{"num_hidden_layers": 17, "head_dim": 64, "vocab_size": 1792, "hidden_act": "swiglu", "norm_place": "pre", "norm_eps": 1e-05, "attn_scale": 0.125, "tie_word_embeddings": true, "parallel_block": false, "weight_decay": 0.027, "max_grad_norm": 1.0, "schedule": "wsd", "decay_shape": "sqrt", "max_seq_len": 1024, "train_tokens": 320200000}
Each number is 200 + 20 x the weight over its row's rms, rounded and kept within 0 to 999. Layers, rows and columns count from 0. The size before them is the row's rms in percent of the matrix's.

# layer 14 attention query, 192x192, rms 0.138, rows 0-50, columns 128-191
092,194,184,206,202,188,176,199,222,230,227,214,181,186,211,189,192,209,220,187,190,200,228,185,179,180,236,198,194,228,206,163,190,208,198,208,172,189,233,221,204,213,173,216,207,204,209,218,197,228,199,229,201,213,197,197,202,164,224,186,186,234,194,219,200
096,186,204,183,210,205,191,232,223,187,211,181,232,203,211,190,202,209,184,214,201,186,176,168,203,189,167,234,187,186,203,187,226,194,194,232,179,172,192,192,255,193,213,206,185,241,217,234,197,204,209,182,200,182,200,189,223,203,196,196,197,206,230,196,206
092,214,231,218,208,175,201,187,203,196,229,235,226,192,206,202,177,194,222,212,195,182,160,174,223,159,206,209,181,191,191,167,207,188,228,144,179,197,180,239,186,199,206,198,199,185,223,167,173,213,225,181,228,201,202,219,189,240,207,227,193,204,212,187,199
100,178,214,225,240,191,175,234,234,216,181,169,192,202,202,204,215,174,225,181,218,216,215,183,198,244,191,210,190,200,206,178,183,213,164,175,170,205,204,179,185,224,206,215,191,223,178,218,209,179,203,190,136,231,200,186,178,222,206,214,210,221,236,195,222
088,216,183,178,190,209,223,144,199,212,180,168,169,202,220,140,204,171,205,207,208,205,187,181,190,179,179,174,201,182,212,208,193,186,183,205,189,229,173,174,210,199,204,222,206,209,223,179,167,221,190,195,222,205,202,188,192,220,210,214,193,201,248,206,192
092,211,190,178,212,201,210,216,202,200,193,237,202,156,188,226,223,209,182,184,177,220,201,203,196,160,223,203,202,200,200,203,187,191,184,239,201,205,198,203,193,208,199,207,197,236,188,207,186,207,235,199,182,159,219,190,167,202,215,190,209,218,202,187,213
095,223,212,174,195,199,201,181,180,213,175,226,171,215,223,232,226,198,213,186,205,178,169,202,192,202,225,178,186,182,202,244,184,197,193,216,220,177,233,177,219,187,192,208,210,166,181,213,222,209,196,200,207,191,184,201,227,237,193,240,204,180,214,208,196
085,201,189,190,226,197,208,213,202,241,194,211,241,215,182,217,173,220,154,200,189,219,195,201,216,189,196,198,211,228,174,190,177,211,204,201,229,211,187,233,210,183,218,161,182,204,215,250,192,204,215,204,197,214,189,169,182,195,212,215,185,193,222,175,204
092,228,188,175,219,177,213,238,217,248,223,216,186,211,165,216,222,226,170,211,214,192,197,199,194,179,202,172,200,167,176,218,209,189,178,187,192,192,222,165,251,188,204,205,212,220,174,197,205,168,193,180,196,182,207,187,156,222,198,218,196,192,205,164,197
087,183,220,171,204,158,187,228,209,169,217,218,215,183,215,176,166,199,213,188,238,204,220,191,246,202,215,238,176,209,213,199,156,192,161,239,174,206,233,191,200,208,202,203,203,193,191,203,169,203,185,197,175,209,208,185,200,177,145,155,234,186,234,216,190
095,169,187,189,199,183,185,193,212,171,246,188,181,188,180,177,167,156,176,217,217,176,182,193,162,212,205,209,222,195,181,189,223,207,204,198,197,231,195,211,203,201,193,210,205,164,220,174,194,207,220,212,200,220,216,202,216,167,189,189,229,218,192,206,174
093,169,199,181,216,176,205,219,183,195,174,212,218,185,192,179,224,222,180,177,166,168,190,214,208,184,246,198,217,215,187,159,225,192,204,192,188,222,221,188,202,186,235,205,195,211,190,195,187,223,156,175,165,182,217,223,217,198,184,210,185,228,213,196,203
094,201,213,199,162,186,215,181,193,166,219,194,228,232,229,212,214,185,201,222,207,213,183,232,216,194,192,172,204,200,223,210,219,200,208,189,165,227,184,242,226,205,196,194,200,197,216,171,235,194,197,204,210,184,154,208,198,190,209,195,217,174,216,209,223
087,198,194,191,139,222,188,192,178,164,215,206,179,180,200,196,214,215,190,187,209,176,178,201,187,187,219,193,186,208,186,207,207,204,226,235,213,169,215,177,191,210,220,235,179,165,198,205,167,221,186,215,181,212,206,200,165,164,221,211,193,210,206,200,252
086,155,214,220,226,219,188,199,209,203,193,215,232,205,204,213,187,204,234,209,186,207,225,196,177,213,190,201,210,211,166,205,225,197,190,234,197,172,190,175,214,206,202,200,198,214,188,204,179,229,179,201,159,196,204,198,213,184,232,202,183,185,202,200,179
092,208,217,197,225,216,209,170,205,152,189,196,223,198,203,241,239,180,200,224,152,200,201,246,211,217,202,148,199,229,223,211,195,209,189,220,210,191,174,236,228,184,187,197,218,202,195,202,235,197,163,195,188,201,191,192,241,198,201,197,200,178,196,204,189
088,207,209,215,184,193,180,204,203,169,201,206,223,212,227,209,171,149,151,177,216,167,197,193,251,169,178,205,194,223,181,162,209,213,206,178,225,194,183,212,205,210,205,197,217,182,225,190,202,241,168,181,205,185,195,223,189,205,201,199,199,189,204,184,189
094,189,198,187,206,194,211,226,239,184,205,183,215,190,198,180,210,215,213,220,205,210,203,194,165,232,196,217,241,190,266,241,204,188,175,251,210,194,238,197,167,201,163,183,228,226,226,201,191,186,224,228,183,180,223,232,199,208,167,206,215,175,176,214,203
096,218,172,159,195,216,202,227,248,225,191,178,195,207,213,210,184,224,213,176,237,195,179,183,195,197,211,181,211,228,175,192,184,213,181,200,195,224,230,217,180,186,191,186,203,203,169,207,172,180,210,181,155,220,219,192,236,200,211,195,236,216,181,183,206
088,227,242,211,193,228,199,205,195,214,199,196,193,173,235,190,235,202,210,209,199,194,191,204,216,197,186,167,215,199,218,159,170,193,221,195,195,198,196,200,222,209,180,213,206,196,199,178,184,199,224,181,196,187,164,189,217,205,201,216,216,205,208,226,234
088,221,217,190,232,215,185,223,180,200,198,238,209,194,196,185,193,197,201,194,168,219,216,173,157,206,225,198,218,198,213,219,158,198,151,235,210,176,215,197,188,197,206,181,213,226,195,206,170,191,198,205,204,210,137,192,176,195,190,216,178,209,177,202,224
090,195,203,190,204,239,201,173,163,232,219,179,161,220,200,174,210,221,228,216,179,225,209,195,226,170,223,223,211,181,220,215,183,203,209,204,197,208,163,204,184,201,216,195,243,154,189,215,203,224,214,194,186,169,231,152,198,194,231,213,207,184,175,211,180
089,193,189,198,167,224,222,206,238,208,208,182,186,163,205,209,201,206,221,208,217,213,201,200,159,224,211,224,223,206,179,191,226,196,175,180,188,226,207,176,215,185,229,233,208,161,208,222,196,219,189,140,209,194,221,199,172,181,191,223,202,212,250,217,231
095,210,215,180,211,164,177,213,202,189,193,189,177,213,176,220,230,231,203,206,201,215,205,205,186,231,199,228,197,219,212,226,190,195,198,209,201,174,207,181,175,181,166,228,198,217,177,200,187,173,196,200,210,214,165,171,186,218,166,163,194,252,209,205,234
083,215,210,199,152,172,206,200,210,207,185,169,185,142,194,182,199,190,189,191,198,205,200,193,202,188,211,207,196,198,216,208,219,197,159,204,194,224,209,202,190,189,214,221,173,204,215,233,197,190,205,231,220,239,203,220,219,212,175,185,171,234,192,190,204
089,203,208,153,196,188,203,228,197,213,161,224,148,204,221,177,232,223,221,207,190,193,186,230,196,189,205,187,211,224,208,245,198,200,214,197,202,218,221,198,188,244,211,192,176,192,185,234,174,218,203,208,190,204,189,234,220,207,152,228,185,186,171,219,227
087,207,189,197,204,226,213,194,206,179,167,239,228,234,223,215,197,183,191,206,215,212,208,194,203,191,216,190,193,193,203,215,185,218,201,206,259,226,177,229,194,216,194,190,177,201,213,206,223,189,187,197,200,182,191,199,197,180,212,173,202,187,190,213,214
093,158,226,185,196,214,192,217,166,183,161,197,221,179,220,204,193,219,229,232,211,238,209,199,208,193,154,201,201,204,187,216,201,185,173,176,206,213,190,190,221,190,196,170,185,224,213,193,183,182,167,242,209,200,182,186,233,153,212,180,174,203,199,184,198
091,256,173,200,223,223,206,178,172,178,203,187,170,192,168,197,171,193,196,200,206,188,178,217,201,225,209,208,190,203,212,190,211,202,165,163,162,204,205,161,202,227,190,197,211,217,194,204,165,168,198,215,186,199,202,176,202,215,195,194,200,163,190,241,195
080,210,212,231,132,204,182,187,190,189,193,215,181,192,213,191,193,169,223,219,203,193,160,222,168,197,211,190,226,197,182,179,187,211,221,188,170,185,170,180,191,182,175,238,211,199,209,223,168,174,177,196,180,194,206,199,139,199,207,188,215,167,198,233,193
091,154,218,206,189,185,182,196,227,219,212,193,234,220,216,229,171,185,172,206,187,184,203,205,203,201,179,177,209,199,210,180,182,189,205,183,185,156,176,201,229,242,196,178,210,218,234,199,216,215,223,205,200,224,218,205,212,234,222,131,223,222,188,184,200
090,168,178,235,170,186,187,175,206,165,220,191,222,195,166,203,183,223,160,185,189,248,220,240,230,198,188,204,194,197,211,226,202,223,200,208,197,215,203,188,211,213,197,227,203,207,192,187,194,203,228,178,198,177,188,219,205,193,172,189,182,192,183,213,210
084,258,178,226,190,190,177,199,233,215,169,213,198,200,194,183,185,236,195,185,210,203,221,195,181,195,203,210,199,211,187,201,217,171,188,198,199,192,195,206,182,219,199,199,195,195,213,176,201,158,207,236,197,204,236,231,219,179,229,169,206,223,212,195,187
089,204,154,215,185,187,177,186,184,166,171,204,221,194,214,220,193,186,214,211,154,228,191,161,192,189,207,219,206,187,206,162,219,182,187,216,212,213,217,204,171,187,210,208,197,187,249,202,190,220,190,172,193,210,187,199,188,201,222,180,215,210,195,176,223
093,162,189,207,206,180,191,185,197,182,179,230,225,204,201,178,184,200,223,255,184,200,208,202,225,205,201,226,200,196,207,173,191,203,213,196,243,177,220,206,192,215,214,202,190,211,167,217,163,180,197,206,194,177,193,199,187,216,200,200,216,222,182,183,216
087,217,215,227,195,189,209,238,205,238,183,200,180,186,211,194,220,199,203,203,208,207,234,226,188,222,189,186,225,210,209,183,206,220,194,204,212,224,212,222,186,195,174,204,184,216,187,214,186,188,209,182,174,191,189,176,216,176,203,209,190,166,200,199,220
091,210,203,179,235,167,205,187,203,190,222,222,220,175,176,200,186,230,238,212,155,211,198,171,189,185,202,167,209,211,215,214,211,208,207,188,173,192,179,183,168,161,203,192,192,209,202,195,218,186,207,195,175,217,227,228,202,229,196,180,220,153,199,230,206
088,179,246,198,174,225,216,207,212,189,199,209,187,178,198,208,191,207,181,191,227,222,199,209,174,197,208,214,156,188,194,202,207,214,192,215,203,179,271,174,205,178,172,199,205,205,187,176,172,184,183,210,181,185,187,218,197,184,217,199,199,209,228,215,220
082,175,204,203,125,227,183,194,193,174,199,201,171,207,198,223,200,210,227,224,178,241,189,222,223,205,195,195,218,166,213,232,209,193,210,198,179,211,209,217,217,209,203,185,200,246,206,189,211,160,201,222,184,207,241,189,171,170,183,222,224,175,173,220,220
088,162,172,186,210,244,229,235,213,200,157,151,181,169,170,211,216,176,183,212,186,209,230,198,213,183,201,189,209,202,231,212,190,207,185,218,172,154,207,219,199,214,193,182,200,171,199,162,219,191,170,185,161,182,218,217,201,174,226,199,188,209,204,177,210
092,220,191,195,148,207,197,190,190,193,192,161,203,179,211,215,194,180,205,216,187,198,213,232,184,172,163,189,175,184,182,197,182,214,194,216,186,195,159,182,211,255,210,201,201,172,217,190,198,195,195,177,220,192,217,210,163,254,199,204,212,209,199,172,178
097,193,205,177,230,163,187,168,256,198,199,204,227,202,209,226,172,230,195,226,188,202,220,208,205,178,210,200,185,173,189,197,177,202,202,205,183,216,225,216,207,203,199,213,232,224,194,203,170,226,220,214,221,180,209,203,189,144,166,166,187,169,152,164,198
085,251,194,188,202,192,219,208,188,230,225,214,222,229,192,151,200,215,212,193,209,238,159,220,196,241,194,180,203,200,184,223,198,227,181,233,204,231,240,146,196,199,198,239,190,194,184,178,222,207,227,233,226,231,195,194,216,189,227,199,175,218,220,211,213
084,179,218,195,179,217,205,208,184,244,247,196,234,209,225,208,216,216,187,217,197,232,191,193,201,147,189,183,176,186,188,237,187,199,188,201,190,217,210,192,204,157,230,210,230,251,178,197,219,198,189,212,169,200,149,185,169,197,177,236,178,186,199,197,212
090,209,185,158,198,224,194,226,186,206,213,221,211,230,192,196,167,235,212,230,176,175,215,236,191,223,195,217,184,181,208,203,225,210,207,196,214,194,168,192,185,219,194,200,189,202,204,208,204,206,172,177,186,204,170,176,262,218,221,219,221,221,196,176,215
104,193,211,234,199,190,209,183,205,203,225,185,223,187,185,198,182,197,184,189,230,209,196,155,211,209,158,213,205,212,210,165,211,227,201,185,198,195,187,215,196,183,188,188,208,169,238,211,204,229,196,188,225,183,200,201,176,221,192,184,161,213,213,202,197
090,182,206,225,193,196,178,214,193,210,188,207,233,212,194,159,180,183,182,211,213,197,189,234,200,217,181,214,168,217,247,200,151,204,194,194,197,205,190,167,197,203,230,202,196,173,207,233,169,190,183,187,179,194,210,214,192,231,232,219,212,217,183,214,178
099,201,206,184,208,215,215,244,205,220,226,215,177,204,150,204,194,226,188,214,206,206,171,223,221,217,223,196,192,209,191,211,215,225,180,188,201,216,227,157,188,186,224,191,214,191,179,213,217,190,186,240,182,208,192,176,194,182,182,232,214,195,204,196,241
087,221,209,169,185,216,202,196,201,167,234,189,229,220,216,193,230,197,214,210,188,206,226,181,179,198,175,206,189,197,213,158,175,217,184,172,217,217,228,195,207,175,176,203,235,198,183,203,221,175,188,175,234,231,192,236,220,218,192,204,209,227,206,187,224
089,170,180,188,179,216,226,223,187,231,205,171,167,217,212,161,250,220,235,199,207,178,164,221,209,179,213,216,230,222,188,198,190,238,201,177,163,208,220,208,206,187,225,198,226,199,189,210,191,169,180,168,191,182,213,189,214,195,171,205,187,211,235,205,208
096,218,193,170,200,230,255,224,182,198,196,236,209,207,190,230,178,220,149,210,199,202,198,201,213,218,209,170,180,184,197,227,189,203,192,196,210,187,220,215,195,215,214,204,189,226,152,253,229,184,218,157,206,179,200,176,241,236,200,236,182,221,198,212,201